Weights of a small GPT-style language model, trained from scratch on English Wikipedia: tied embeddings.
Each number is 128 + 32 x the weight over the matrix's rms, rounded and kept within 0 to 255. Layers, rows and columns count from 0. Numbers have three digits each.

# layer 7 MLP up, 768x192, rms 0.148, rows 312-348, columns 0-191
081081121160052143123169168116152159116123144142163102194150114118161138133104168132165108118187083124116168132105139124114150133155106140065128089070108193074128128141077133090107093142093117091148118070134150129121122054118163124119114110137078074139125163140108108161104140115121111118120135112077135126113119117127124175152119157124112110161140134168115157073208126147080111137106129122127141137087179139102110125142132116171118149123115138154098083123131171098167149110057110111133081195093147162162141145148150113132099136166128134115103124137138137165091119175170136097
104131127079089171195144069107141162101096125141154136119102122135100143059161096123134130101160099128088195095163125151136137139101147092140144109163126110119105093102088132144126100118089155189143110128115131132067111093151137153055139066117070070135125112085124155087154149117124050155133087115097139137076108153120137141107161105095116125122109181145142134094159122196133105169144139138169143164132119109071148100098146106100110056200099083117128099108118154148146109132115114184094123103183106112102147116071187174137142192103163093122153203091115131142134143170186118147
141111084115131133103164148116152092144161105126108121104079123181101143102105062065116226146122123133120090093096157123116132073147137152112139114140131074116210055083071140142142054188092147147136134140120153145113123102144182098149142134138180100113162117109122094137127110149101151136149141176158136122137121134099127169119103151155104090171132136102121099076175063181146133131080120088173115104094094133158167138153153159127088144107148120092133143206119170160094123145107085141113152104139121097141118085134174109082109112097116161158099172167138100075147106088153172136
165111134122166090109149193118118143118174084087094059137107147210090092098089136122147188147095189106153145183119107134148158099184160181129094159172199188174130127090107153093068109120138120133160176140111089199111164127106159171130173112087119079112080135094136072143086071118107116185133096118118133197167108071105078125067140113164084123144103109113108192129065113173109107136129094194086105104091081132089155174072109123084160152166109134178140089113070071092178128122105143143123132155181136126062128098083154078147118110042086150103100082155092095045101176145105086058
193181104088143137163156163125166109100174167139152151082128143187142153143078092180126112099157157164088101130148145129145097154092174124137127080199168112125150110174107106125101123173133145181087102132142116069200129167172098166193117078136114105100076116151161147115071050121148083115131146154132135075124137099138105136106113152104080136103110134175056112097103066177159069131149105167192112098144076133159194125080127077132113123161177151142084188082152130033111167077119062133140145102173128178128083083132115120092109148159115129137084139139151076120151089158131140162
141090122080098142159113111072126112131187125117117100084131139116163133091145118124164212120125124119185093075121140179119085107147111112132144166074114141120149127087141135148158123098056108160125115109126039130165071194119145087104137115141123125102134142130140172115135040174192148191096083106102177073180182093150151146139133117112109118166121118120089094041118113151097093152106164152136105115123133143095154129159066154067103124089112168157150136137163099133163142092101114070070143128134120153084117101122110122089056087136162142148188118136123131111116137110080115148
065135102113199199140109096173106107174139196159096167173173107102100211118141132090169219120172119089178115144130103171110113072152173141117077149155138099131108140157141089107146145140162098158082129211143167144198105161122060165132057110110161123108046132115156132142113120153160125095172184091161163105206152066128105124159133170152049160221128132123128103110159145120126142167127123131036157132125075129134124130083212108112148094115116116147151114123121186115094141125148104129093109084156083099100047133198093145097124121086164125132096132118122154092175129150118178116
131131089178137108134110110116207164129135123166159130183178120101131124165090136127157177186119084139152155130075072078097142146102172122099022100155182134146110108169084153161124118111086139036155134098131140145117148140159110160148098117146155139130089076072114152194139125069166154141121118159170124165145209094117140076091093146138097123140085096135169136152146122108143118150169130084109188110115123107156170109150161128169080120105144134126113081082149096186099116132115123111091170143074118135193122186087151150179148074152093098146167115136113103104103078116069137131
147058079125129139173111159102154155095084145140241151142182101101069131109154116105114144110112153117161133135112198091126124130083167111119120140190116116116112100112116131085168086141208072143086162103175143143140174138115130103118149134095073085083116154103117160126142127141087156084162138147135086130196139117141137109186153135178153069180171126129088137132158070083158166149132088108110079105154161153134158146148087108115146189061095085126130113122140119152158149082086051130135125157126116115129145080115126106117179108113145074136126166129168164161126136119139162100
085120099105115100113148214127139097192036132152114066134131160160110131103079190122156112093151133173160105182126145094198158097114093091149162124159152097165114202097148078127124165100112137118142142132098099092116094093125073111101104118087168061188160070125078161085145106128129176111124084117105137174089084134171078165097158119065044083115154177085109159141140191120093110147102132102131141075132181175143122139117126130116152129148187126146104147138153152130152146162080104144162151134124084130059115144103197137184172143084127174146125154116168167093135112162078080143
123104169106122145103104133108056111146110177158137140096190142102107126164112116103081140076166102094106115070156126048151084089118155158142117162135100120123122099155109144076121149161142120098139150139096089127096157154152100177114148095072163099113150138151137190103140101065170102145175137071102200149093107208128117103080110130114127136134101210092149155152139124100133147109155174088145171125136129127144166120093145121065136152095078105125096110114111166065134137136144131132091159109087153170142141115128089180051098165108069138165136106122144164160153103211120146158
109179143082094146109145064113102117161111090177146109145129095156148130101163087150111141108113098116151099074117147127133101142164098143173129151113199112156133129174088116112132091131116138102127151091165097149124112078178129160128138115139166129089115115095116145104151107136169093135139133128113123124154140110094111154117215150152129091126163169183170141146135099151171126119114163154134130118087142096157141134159137134079086191164137052134094077135153123095117070142144133151130168136137134088125169094100139099121144141129138136182111143117073162154114147137086126158
098134125158093144193118180069175112179170121142160120128104161137115114075156147076151154119111095139106153069128041060151134154193114089146110097141113110133095158158090161090142109159082183154184111163145100104164078138122124135148145155137152132199147121148146136121057142118106129117148146192059151153127124160154058161178111136097110077115113155122152163149184159147139134064170114099143097165127133129159102105142075155163109161194089124197158139181118134147119147083120171093139127169184178189114096143107132187108165108112120108153106144171138145086098119170134147106
188122125127147146083120155167114077124099150137113142129216154114128138214154138106093144083159154095091132167110110130108143129114109075147075111136148186158170128094151152088128108147057130126126148142097006132152096165183185120165061104108092129125117111100163109131135146129147139125104119130125183112162079135137149148090145117080166130102177106169156132107131186171116093076140119168158136165121141091103083141169152144150134151149102143067154090079184148130172145134126156130109189051086088107129137087115110110132154126122150113152129144087080078167125135098166119114
097140093111168184139111101124080123125093143140130114060108194170083163043152097135065147103147128134054175136121035145105150115148158162126104131176120165083165104184026169076109033098141192124122149154156139087220134160132125130123051117146057149081102150149144093073148152129160148130107192145085143152146129109007102107188166120174137147065152083154224180215104146076119153119166122106102084141150133121142100135133162116117175076074172174072114112164108152133100127159182083124108130183106087108155043135166139134148165145102100106138090072153142125023155115114057111113
095118114080108113097098163146072116105148157133116120141171099123096070200165159082109175168145127175120129181108190181208131139118163062100168111140138147059100180153149173122088180108170151114184100153110101130185131099102131110112126115092166137083150101150083177108084124088150138111163198161168128128147067116117117084089122168139142143123108133113140159123132074170113149141120129122137152137097146131116130132143132142114162160160115131128091130103140117079122099081107139127110133211083070130087199143086141078168116168149132101174037093152145087061104131126116104108
122125152096099090110136129093096079118133138134120136169095144153042126133092135102096107100142134126173130094115156154108092163136162132169150120183156140132125144202146150143146118128083074152097085128061117143161117135142148096115096134156141083127126082192117119160109152106183090127117095091101122174154143120136115130129131206086107188108108172117137087152088125081167149140190128123154180164219112086097143105151107093116163138211101162149087116097081156138112151098198153131118091103109142129047113061086119156145183109117174070127128175115186124135124139131164139208
146140143141174124146121180160134037135134131135069097136111221087098122159172135135111136104155184111145107100163121114044159133153132151151183193107104121124162111117153166152146110095177115128154122113122125153113133163114122069149097091118128090145170148171094143162099163124137091147134144129134148103111132175134146071129170114106138166213083105172176131113100092141177114180133090157089085153192131111171102106134158153100140152107147130125153123161134108070099172105120137192090123141088140176158126112103136129122088192128086137187110064117088128127156127155120152081
104076150063166113140150115127106079220102055108141125121151130147090098095157154135142143156185124086094137197097092121145146172140135117112133133182210114127153137100089077049156103056102155140125091138093167157097123109084156156082135120106082139091150151176081115137118159141123131176122102142163070138065113150093143101133167120123126113130123109112104150143100098124104169184157124132139083123097110172139099093143109145140108137108128176077025093149120135130077111091127159172128131102151112119104123157172147144193133138084128127098050164140143128101132108169163172142
126119139146096115082146115145170075195071122163112174146084132116097112084096154142146182132152136173161108147094111083140177126160122143107089126147136065113180104099125123091138144172137099142131082163153155124165087184066089097114112033059139171189129085150136146128132134131162078117129160134142179110171129140147073106144128105100129120140106165127116088235104103085110127103100146078092084089158157095181193169132095111128129150157085155137180106136142086139095192132140106071117076133159136148096120159166140200122195204143134102155096139109154080165097092109158169143
112107195158144143097122057154192118114146122151108101205125152138074166088205088115156188133122069170152138110091112121062147110106102107072155087138123142142145115147212143170111142161122146189095108175173185091083148171140217147119152144113143111125118116141168184075166129203083073101135086144095086167094165120112108136139122129125134106142156125123126132138128111151103155202110074129174175195119122089137110157126110124104187138085085149175171165123150146149125113094095130068078203161099101093123153096155118144142124146142149099148171124064118082097166156099177080125
094164117137101136121172109150114145091152137193089109083131154122135127068101126137092120130150133119113150177128133138122091208093106131132147151120128102108105087108104137161127052128201128162120123078136156130105174107183112166127159139096097162075127160092140148141113179118147158142107095184073050083121105118126110115105102165101091093107103088129147123114176061118079124142124135192113109167120158149142140210109083181100151131136128130134128183108133193173097240128146110159102118100125137104125129157110087090122160163149159129125120148163163139096161045135147122114
161065212117082129153079128075137093105170080189114129136146098086133143144102113090077124121164122095123134135132117142105110137111112076133129111120077121108127203103106119096137087155109144109172171091102111112109118125098155144186149133124097121139164136114133121135170171153106126175119111150082137138070200122123136166144170173109161133132083098148113095158102153089118109155138161161197128124177141096142147151109105202096067091156119153094155129128126128107151188098131120072084135137089164138091128121072109132073057111114147191127145130152137081150104139160130128115
131175158129108166143099108101168161179118166156180140126087172129070167175138160140128148107093182152129126123097065134084081127126197156109156106119185159171154156134125152115074046114088134124112093120143123167141150135144136115138133138179123065119105116098171078148075068127169126104091128173137147102144114146147100114082049151064165158105161147097112113167133094088149146136118128094128094158143124160153132131173148124117126159172053135191179178157147130094119120121189140079149128071105103158104156175135175078140155102127062134097178137133100136146106129118096097134
113134187105115209159187081106175196096073119083144082196169126119154172119225091119138139122113129094105154141109115106130127114086121106155099187094129199157182140138080090134104124105195085110129141198128109161116146149083065169108112098122139106141146145125128168154092152137184140169081149111112150133120133111141146089059124139147176104147129158090135103125097152189116137109061146133121111174155181070135178167168124134129132098135192105130126169081121141184147170107104157101123095255132120111147114091090156134157137092151181108101094159166200111000070121132152130095
154132128082209127129151131089104171113086134085132085128111127168126119088159154149099101115098141119163104135146118088127191116150153141110150153140118123162145120111143149158068096105113150075146100137065131146173127112158131144109170113125088105132152115146113110140146144184142177105149148113147134122127132140075162129121072135131132131170093151120165152113128163126116139137136153106120104157167099129218126153177106128150153120136137158092100130098130148193159161129120130108109105119134095126098129105093160108152114117105106105080126152139135145148109112126140155111
174131171157108107134155074177175193100104113093091107101104093132108197143131175136139095124136147117138169093132139128082148111142130134173122062144100110121189126080128148135093145166136121124156158119137098139115098052096123127072115146107125147193168173153112126049080150159099151118128168174115120022130121161142172097187172132144166128127130147145165086173168138176136139181108140155113117090101102141126147138157125137134128111183117157149165138116106063166173153191092119121129119100117133098157097159125145163077099137151163144127165158154126162133144124079108148124
108140166130121179081150137110131180147124130156179171132136112127170093119116146107122127116122094122158066133138130139096083144145179166180138126151141123074095101092178155183096072128112154122080084150143096097118155131090137066174123021161088115133158124149136072140172195060130158100121134130119139092118124098116119126036117147125072097120103139149086153069095077165193194084116141132122187100095142141118120168160074076124116104125110145142119100114056135095132140130117080123149112172150139121153145117186129140180117161111146163125079104040076144117090176111139162154
119174063130154172130109122146130171189145107170143143070081061079097131137109129157140132111157109179063198111163215144049098072145102121197176182115091066101119131142149127075152092158104174083084099178212099105132111076089150150092105126125115132184205137133111167112112142149116136155111175151148110077141155151159092110154118151113138100127120150099106098149100116106167102151085122135077181154140124132118128100154086171110113123071067136133111078114187116130090152143089099178110104117154192130105140117125142111141144146119153120162147155191094100096138096135144116124
137134148138151117156157161100101115138085142166134127147082135137121109088133129122105174092145124142097137099019151118114119141118130167135132116111133172186114101124075113137149127094105132075104132139131107123164137134121119119097128083136125077129113139131147087104118091158111161117104094135163175109100146140150100130128124087122071128115105135127151136110149142118117096099130160114125116162163116123106131147168081102104181136161126149142089147118122089169170082113117145118074114108113174110130123129108059127179087130161142105117121160104174145150093103144124118149
067164069090105015153121145126130156201146108112145111098097142130124107163167156063081150147194125123121108151074156142113089139123165189126128041126102189139150129144111196088120103122135174163109096176158177064132147144086141068126122132107165084090119079138108108105087131135145036113140124085190120166133079156177067056184107130106119110120158204114130130106142164176059130120136153148136062133126148149096083121182127058104142135137116110170138105099117174081133134159059140130178140159117123074059091179127155138138189168162103149139126153132118204118139108139187167159
135073125098096140163132118140164104177137106149094167122102116117134123111123098162216161117157120104178111123082159154127143092123128136189137083088147139125159130104187136153093175106123072193098099089083121113118124129088168095104130122159101109093140126135127135149145126167180149143116141090199118162135174144145183099108139129073128172119101135110076158079157094157141122135127129104157137135124153124160140163135155197082104190118100155155093158083173110117188161143061100118186056079107091134094086114158192081135119157151132146092150137154181141105141159129134103113
116109111124133196155111139128115156135090156124164144139115144127064108139145157053093113142128152152153064131102066087115143085094193095126143168116111123116145000104074155129096135155132169136133117082103125095119146088140116114076177172070150173090051139147132096132105140121086104087181100084120077152140168116130148125099140127206105115102124121084149078095128130087137111086128162069149160135189165110168162091148100151107107158137151136153101165130085086139145119097117124135146132152137106124163109116096101153136121171087088127173155200170117121060101123119118176123
104122144112096129165119148122142153121138064141155150087113120067133113124102170063136100141152163131133112101080113091080210103090127106128135162134186096126102088089147152204082111132150079067076136107103177139147108110100146074124140106090043183112071133142124093114143057082109121126087095133161133123081123174116123103047093119137127144200083168100137209116118105143154082119145142127129090163151123130151144187085148180143112107101166131079120141117143117097102231139152109121104088142090090110133110149134156095104143171174098134125151139097195115078126116163131139149
084154056098061157134114155145118128130130149175168208161115085115137114138134173093156067154147172024108190083130138103095128088061176165111132162098112107056058097069110059124159173129141113096120108142175197108091156123143181094161168099107106133142148182114210110138154114089094134164156090153085136090126106164164082096114163110107086147086102126133063053116143120155137184149145107160109107114105156064136149125183135194163142081081143093130165120139158146151147113132133086119146161108139130132141108118103074074122168080139134093135168131143075117153120183161162120101
087091187172103085096161098098182100171176156158117152134182094112118082183134082118090200092206112129131145179071183144166080161167156098110047055152145185140147127114087099115068133134141122095154088103082168079090095181185136139171167107131179135126056098120121135122090110101086150145137029101131101121113094101154118123129117166116092191171099124085126140044114119107158104115113095097123100124123128121115061129126107148160097134133123139161124180128093129103169095136127158115144105200081099127040108192142148096162156213135112222126102156115122112098141073147083178086
152134101148151167111124110111091109098120144152123143132087135127107128132080084133150103134162141166053132083105122108095117142072142152146104221117123085078193140112134070140122121147061111127112152186170178172101112120128137164088173134097089118135151109128082116138104101106164131149142123145120079107119150112156117139146150123115139113161127207136158106136102127126122120131115161086143160132143110173103117148162145100155103122113111131131166168076104122152148202143109096113114128123110170112131144110164060125124197112134160131133091099126119168120149157112143130157
# layer 7 MLP down (transposed), 768x192, rms 0.0405, rows 312-347, columns 0-191
080170098118147148143125130104160165150147150131103180099092132120117147064088120155120099074131124084181135125146138128145140070168161123186148086167163128136172160139141132125129100106141147111058128158134137132183134146105114094157062189110137137076148076145132121126181158120086131176113133141093145116140138170159121143170087125171151181140145150090075147152106124112114187104088101164152091141165125114128112162147127101130148087229153130121170144137124104071102127112104158167153131076138123150124129107084232138102098146170147110089164138088169088125145099110093147116
137076177146122105088110199207157069135190083143160125156095070099143150124129129149065133176119159127061215137129172157116147074103119157077141123125077093106111145185170101076157099131178111121105160127153106151154103163106120182141085143144112113138140187134114045187166100175175142103162113134162113111177097131154104105108136115168199178114107150083134095095086096110145152139150183132123155129120167091111139123159114151129139128127155117156109151138131147100103108130126118159144122127118102107121116179124154119134147066060102155138150126160083134140126150161127115156
152121132131173083145105159106069086168117075095093167133119148178110165149137066129057127125125112144174146131103130151139106141111103104110095099169091127138114116125143158144165142103140164116172135140114076140128159112159154143156155130165225133099083155109151148212150083144146166108139157129095098152113109174117104221139116161129073128126153133093091094149148146122131058108128120125117110161097038113096088129087096170130108084125181130164106124122082097141099135161146078094066111098135125106123168108150162177159164095175110125147139130110093151144139172166166098088
127126172080113174150029171096156140137140129162202057121127054206094185086136203144125124081135111153181075186143134111153119145051104185188143157148126210151186149054115187152181114080112160130219137128100102145188090132117155106162171163191151055165080101095161118051094189163092028191081149073141143141157152135154098082115064106151124118124174069147102116095154227197121152075159044152139137076099148092152080125026150132106237126163150096100118089106109156128113071089115163143106097137093105167150186103176145169125115097177125114103105185141139122114114180162099088098
157107154064143141159183088177167184086109133081182137156097138118148187125099086130141121092103104048175127081148180122140139159122143070207165154141143105130151129127122146103180109139123123126063141178119151147110131115108114077108199080176126167108091139119174111111131049181115122096135174137154151124173118191127134158183180146141145154151086169113140145121102167166090100119132122140183094133113112060139120103117140088122156078120092033139089155106126115138119122145133107135127117084164150148094147184079136096154175147075060120142172133144162089142127116111127198087
160142072153130168159121145118148090141101160116128196095108103172106143072144130179123124123125113108069092095161127130169180127140103157121087159138166132175173178123069106128107148105144193102156134092179068100118155118161117097175165138130173112116121117159164124195094167113140161112118140094093175131171150153123157120129114115107178144111137173127128161122093052142097166060194095111143107109139045130092109145118057112126103179104110127119088150129188117168137100210182085136122120111146142162172142182142135130105172151168183111114132169187167136100084108074158116148
143173148170119092152111162108140150115101040129161147182157155199140068160168056141050123096087134107142115095163116171157177124111086158158114112122060105088173139150084130133065121182099131091095111091146074137168130066161155195102195133148116118167201090134190166086100144155120137170046143097146139150120175195171130135143133128115142137121111125112081113146124128097175127113180167168069108132132075144167097191166127086128146155081150125064157136130150084144076093206148104153142144051115151098102142148147074003108142153051179105127140108152108143150125103133089117147
100122129114122093163121095180142110061098086126108092150126118130107144171117108125132163183111135118193108078174171182134125119135147168126138153121128137148103090148175109128107152133121169170133126145075111096172124170135147148112128094123181142186150105072149123115102187182090110124102086140125170158131152069113210093155098182138120094220097063160068077159104129178093102146060165059035101116121125156085138163142138167126124134126142151149107151145158139109161060111157148100128115129198150119100125158098156175039175083086095132115147070110114114151144151131120154146
154076128148147139125087130127200148078104134135160070156147127130108179130178057106077139173158200135124153130056138111147117100139105125050082184078062108109146108115135100142160101184202125145090184145143116129054122138158090106107198148089151118114116150130125137170146119125144200087117105181106116107138102127197163141181125135155197131133182127141115154108132125092144139099162088090094129128140120102125137134129100106173105142048130099161079200164168158194135086127097093115116157094160120097151181088163109112137125128186139166118088178139108121147158115150149126080
121124089166095120144115145180109085155059181118154140182133098078110112169127144147121148147130097128118123137151119162100146142124138160149087103145130163157116171158141135144103101163085159109075058133150154093125161112133182147155157104093058088122108153116144112152156125140201132151123155102091113139191137135152110055161106073169157080075131140117111147057114134111082093141172141114061180140138180129160142109088139171074083142093128153163088097157149104162165110081106117131083118153067057124116094153197126107096141103092126116111115080206092108107151157126167211178
140106099149101139166137167149172156109146112127186145107129122134095101096159127059081146144128169107086134150128161069146152186183163177143079192097176188188113148089197163167115134078135128139124126115132118129105091123167109086145191108120111087106155097131112065156099115122105124122122087081143119114100105120124100151093124142144147151169115146118117134146149134109172144126144127127193115076173092093126120148155116149145125142085175175131081129140130104126114100137146087147153132108191176135158118143058133156138124064190165138145130079106098095151120067134172167114
115121131176150145152111125144118062130108115124130145109141133095100134106139103151120111082127096158138133085139152156141113111105153110159143137079114084125079154149126160101127110101165110128159138148148115142140161131069096132165073154155135110145142103126131097148135137172100097113178124150151098075129145116121133087129122105120129119180149191128144143127100120123090142159165138120138171108147085125111083101155150111141144144140142123138117146087171104140100175150140111109064112100110116152120113142130133114147149069144104112120134132144139122080130103060168126144
129139122165103132176070144183170126139133155162124168072113070181148109158101177160116088078195165190081071162162114044154114124109121148083065146069107192128151105149120133122129134164124147049142139132162072093139063174136127128167166094150139128111096164128086170099132082094104130119071121139129168156146096087088125158074130083096057063123093109092084138154179087115093124167136124087144193110152152161173140060108151067207121123139130157123139114070221116210126122079139066150197114135225161108072130115142153136128132125150148125115150194128123119063091126131123164100
106122146133108108116090138158076130098189116116084115085112135149138083100114090115176107100137178138135153139150126066152193109189141162123150164086155111111131148172089113141120109129114090142173057227108187153123095110118158127131120061126129100144174156125141166096147154144070099145128131140121093137120185110095121062156107112174195131149150122122134112157117112102115050140129144142121103134119120170107114057085142140134090116101138124054151153199120141115100158126057155068142079142170107141109161143147083159100145178107148169132123145123109141064142127133046108145
183110155122090112106098119081097124119104077131116138119099147053181083094109056141144138072120131062190135199107148154073137101146073095231166147168107220126159178153144172120202115076158182065080082090111213097129101196069097130148049187114177132147231129121108120096102078106147212060062144118176182108084056086152127169115109132103097174107184204156227143206175037094098115138076127084174144200070120133097114047162174079112095197128068082161028092115127091127179160193175169125157137139107174167094099152177131143078177155036144142103106099142142164144083133159098155092
123061101153136114146114110156131173127129122162133123138106139168158076070115211165113109147140170134145166084199155114160047169142079166087063130120188183136101078140120085199069110117078102132121108141118168164105139161120106144137129166099099105142144164098128145132125142081155147124118094169101110103124160154204076161166109134117070086134163101119064094150107188080180080104093121084094145111129167141196126125152108132173166108124107140088147107189094177150115108119105140072073117088164172127108157047107132111126155122126146156135122115146060098183125191137186127134
112155177080164158178154160094126181125160108193180156153124080087191077168089155118184157140138059141096144139184132077137129138148114154175092079117108114164198118086080121091087168124097158122154112157140151104108111130125097073188130154091096148127093153081175159096156055154123217167147123134174105103131061153080090121143150124129135108179123090143173123098141103146101120179159171143079089132079088154144119181149066131101116163049105056152150149072154133091141092085095128135172127157107158116186125173128173109172142108143128146078095114164120138179139155120111124125
152108128122117114110145122112131124124153148136150139124189069158165066035115165123097137113122116117116146109070117161144102162098086148135108061148171127133141100090129109106153163110168159136110098159135076132165104173167054133087137150107099094141157094126134069125104122154159128107155094093103148119086110094149133118061125155134112070152140112123145200078112157087165145105205186127171119163179171120107147126162090114164134162129180155113085125106117135095135152131161136144067080193178117146150161152200138125119119084104106200129098173122096093159115097103119205153
116055125212164175185109151079112198157128069172112084185087104140129171117139104146121157134130095161124118103183122125123157108108107083104114129084086167101112157173156095155107108080114089111169130160111117111125107144156084155141168143125119123123157115154071177127118196098191130105134127061144154130111138165158165091099097136124117122091147110153203159137159086174102111088172164100080152108130116096131115180139109115139093137130148138148131086178184144113142155165108089143102128084084134141112137144150136146073064092060157141092147168113132107145148148107066117099
121111170132100122046152110145140167117169049177151227051124138148098153090106087155104121126134160189096191106129101121166104136086110126124108138154188067069088091130114118129079168109064145132081107145157144082158118137158110131140136166108137119148135116116124065087100129136112155090088112151095152147109134102106114148108109199093175094186079148090141107122098129139154081117103054139141129098144176143158167134125150163127074133122140119117112149071095104113143078164146096168157107140146117181132167077179144136119128157218140087093123142126153117205137167110116124106
103112116151105171101110114143169131132116168056151090128120096129103161116137116096078128132120164085102226099123161049178105134157112149081109164089149134150146101123123119148090119079166161101176092085123150094111122111194108146157176095072154115107180138135132091133060150116132095124129088141095145079130116143160143159134105060159126157105155142119094144095111126148148121119132071108097168129132121093135145157074131139122155138060146172172073185145137134153115085098139113133122162113126095094185137120147099122111118123181150178144059160109084092176101106099134196120
147094120104174120145101124121095120180137143140149083146122091106113085125133161177211065166201138114155142134133144147113177130115160108148138130095159043117108149128127163139189135168096147187092111155137044129152167120065152130115097074156172178138114092084106147138166140148093139146192124106110093138120096117197148161113150105102066196089138165148210113108107148117121107120089116134155127115104181123103130129096108060120098130159121076130069081125147118139161114175094076178136100123125121120152149133146137147134124101083142116178146129140097166155087111176164154104
100132103144134130159111114142087138141071197052100127132132124144125109152101138105130108092113116134146152142131158122145097119150177175141122176138160108167147083136140138133133121076131095225123104179139097153162210159119137128151130076150088133105139112139120066139129133137126140122178126108139073132162066103144144148113063046134125089110115174160075115121124120097104131164100154139067147132124119136079092111071128123093184143134140099156167096114123152126163062120070082109116085083172139084131098125132138130129195128174166059145140097135146174078141117116123142144
099134081130170098124138142117125112115097147138085144123152078183165132192077184133122131129143152088142119161138139136092149099125125142130158119124116039117053122101155153071164125173065120172144165112155072107147140142149140120127115088135126161148121115104095101106132158160110109163128099154181156114136139127121059116136099129180106106122143108124142132157177152071125089112178186149104097116130111128123113149124141147119096093166086133186078083159128157112165124119117115124116059120109142073161125139092111153176069107123092125098172135140160151180126131108155119101
125066075178087135171067137126104104162110084103143121185092205147108163104121140173088168138160128125129129161066094114125153079079161115090133110136078115140125144140126210142127088143134074123128129126133111176172096102130133109086121156153138147116209170103105117107093123099144115176138208095149176092135157114086092151125135160096116168192130147130182134150132141096075143094081075133149129115203106167146169098188098138152148125159109119188187068140112074102101135144092201126064135130113097106104105087164052110178117084143164111142085134241093137187122096173096125085
122164139159074101116062132137191100147104145169090152105134133077131119179071096120126166131158168140099135101111165163116123122137140091150120065111166156056057159130138115115152173153124085172134145115138106110135146131109149139101059169157141096163122157117189145130114124123119118130141092147115094138115105147147084109183155111123120114108126112127113118156147083131133082144091098135129176137102190142084118139116170125146101103093119119127127094144116088094110119133152137146150101154184175152157115140128082143136142143154152141156147126190126126107129131153102094133
080094186121116124134135132156134088177131088152142206115157092180148115116130155113114192134115112104065107141103153129114126130160137146095142124181148133111135080127139144133153176063164128088078129146076123148133087179142109138168168143151129093187129088149133103120129160089109143157117120145133116095190121158131095100124143197115141067118139087121057143122162088112111175074076100156165119097141110146185073075102184125113121144160100128120096150092167155176110100089147122152129075126109094143153144105117106137149088162173101155098121134118150174106151139080103167151
168126163141126145065129120099146139122161140079161167123116117126131134090186141107088124108094142065088168112113141121123125146116087177091074209096120125159144115127125122173087144137118153066110145083164115078095158146166124113135191085114122105099157120137127049128103130104133118102088142112086177126138112138188122163066048116168171130112136157157094160110162112048159125103111111110130116161132136095134163108145080121135099156119100163122122154137152190184113061112170094149142089135073138105166146130145145117111143105141185115137113124128115125129151123153157180136
150092161103120068138125090112083120096100121088120112162132201181131123133120146102140096097113139071175067148097046133176141177111152149101151115136128147147117100122106150181119152117169105157153145071047137168140175154167091128169139146118143130088080140159166100119156137097124096105128118110113130155133115094090167109108135111130093138161132134177147165094127132132146133115138170107165101080127114158130102143129153097144133151150196093149179158138098157155163115100109165080095104079087075128170111119094105143114112142207169147124151134085149154160145136126126145110
094137172109093080140130084132131123108160116098099137121140103108125095154085126152101124089080118172121123139151085159170114105111143124188159099102111105106139174177148119089131101146108127191148082142150140119170097098121131142096115167185092123129126147132113146126144143153149139169134137134132129128137133057088105086110196179151139109123113138079138121106118118140095138153140102206123189107113161160137107126118188116114120156092135137107119111119145158108121217138120127116143129130130135113130120162134177141134145104147122127103095137157143113141124153102127131141
118124125198114092151101158199168128075155043144169109144054216093069093156159127131077157117104161161099067144118118109148165136130118103110164199085130169126117145135134149150150084107096112152113153079108127090118147117132114065136128218088152100171197160117160072118125135066039060055124087113132122131132167125137116115136171096098114157156181085129126090129122127075102135101110131185162136134123148151097150126150199080205143073182150143163064108141134089134161192144162162149122117109106126104168145094115118055153194157117094163141156162107062215117078207059218102152
111106084148157155154083131120149174146108156087129164152150129156160084127144133128164166172185153122152170096076139083121122138111097171091115124073094189152120081077137104149101129099141137104108122058158174127115104127129093151167197121099121131112118120166141095115099105126087134147096105113074142126121177115133114125100138072135111093085194149181092111099206133127148101090143112093153130112118112096153140131139137143135096164105093078088169115104156120162131204178194106143148124171078139154171118154105149121117105073124177144082156151098152123116158161137176199122
131097137122096082114139136117131142124137180085104098132049095109169103172141156172126115184146164116155130070114094105147133152100105119139156149129108146135117149202145152170153154111180102139127084152146179134105151114171150152088128139112151111134123121102087153207199131163124133080144154096164133133137156115118102129143085142200086128068127160130125076143095180117091171131119128116124166129113088106130111099121144216139225144153085083162127088225123091180147079097083093133123165107179156163125249118175092082078054094138102129106135138144103120079141088172217139149
052101141143118096135096105148199131144095159102135108145168109116124040104095151121081146098106113125095126095083105095082160111131156165122137104093199100075115126100150096166115116167110162130127134121121100107128183136087125174129154097111099146154115097135141080180083122162129130208120100133105093106085110130158141140113157107120191144105156092182091133105126124100158090121162115105144182150152147119090158134146112177134092116068155118082083088112133148135121165111171144155105129112127134083135155115173143094114067138141162160134181119116089151136156148123124176117
151126178135180121135114128107126132112149114105068089096116161132142129145113092138126158091093105202137084119162117125143155137163096095155136121192138149189176170145130184153104101149119109147154119136123076170149084131101094127070114134142123128126126084134041110122135140178161109069114164111161108147100144111115162114138106137136196103175141137114167176110113103117109090120119149077151137142128098168158099129110101086110142166175093161142079138119095111097113176132117161140118091107112106157098160179135190152113130167086104146110117128111153128106157099111110120178
106121166173126171107136182123091129086106141207160099091099170110089153152166104161111152109117122151158138114141191117076102133104054102142075159142147255088071161120170115127133131132100105144116095110122091086131137109135112158131119132118114094121123094158139124119085100189147147141178162139143089061181142113177104105148097101123089126105129103100122135148122111103145154122110157040122143099118204174164116110167063118129129227127114140149102095106138089148185185117126137146102132127175097152131159121133092121114065153044163167144101117154146118131125147085127079121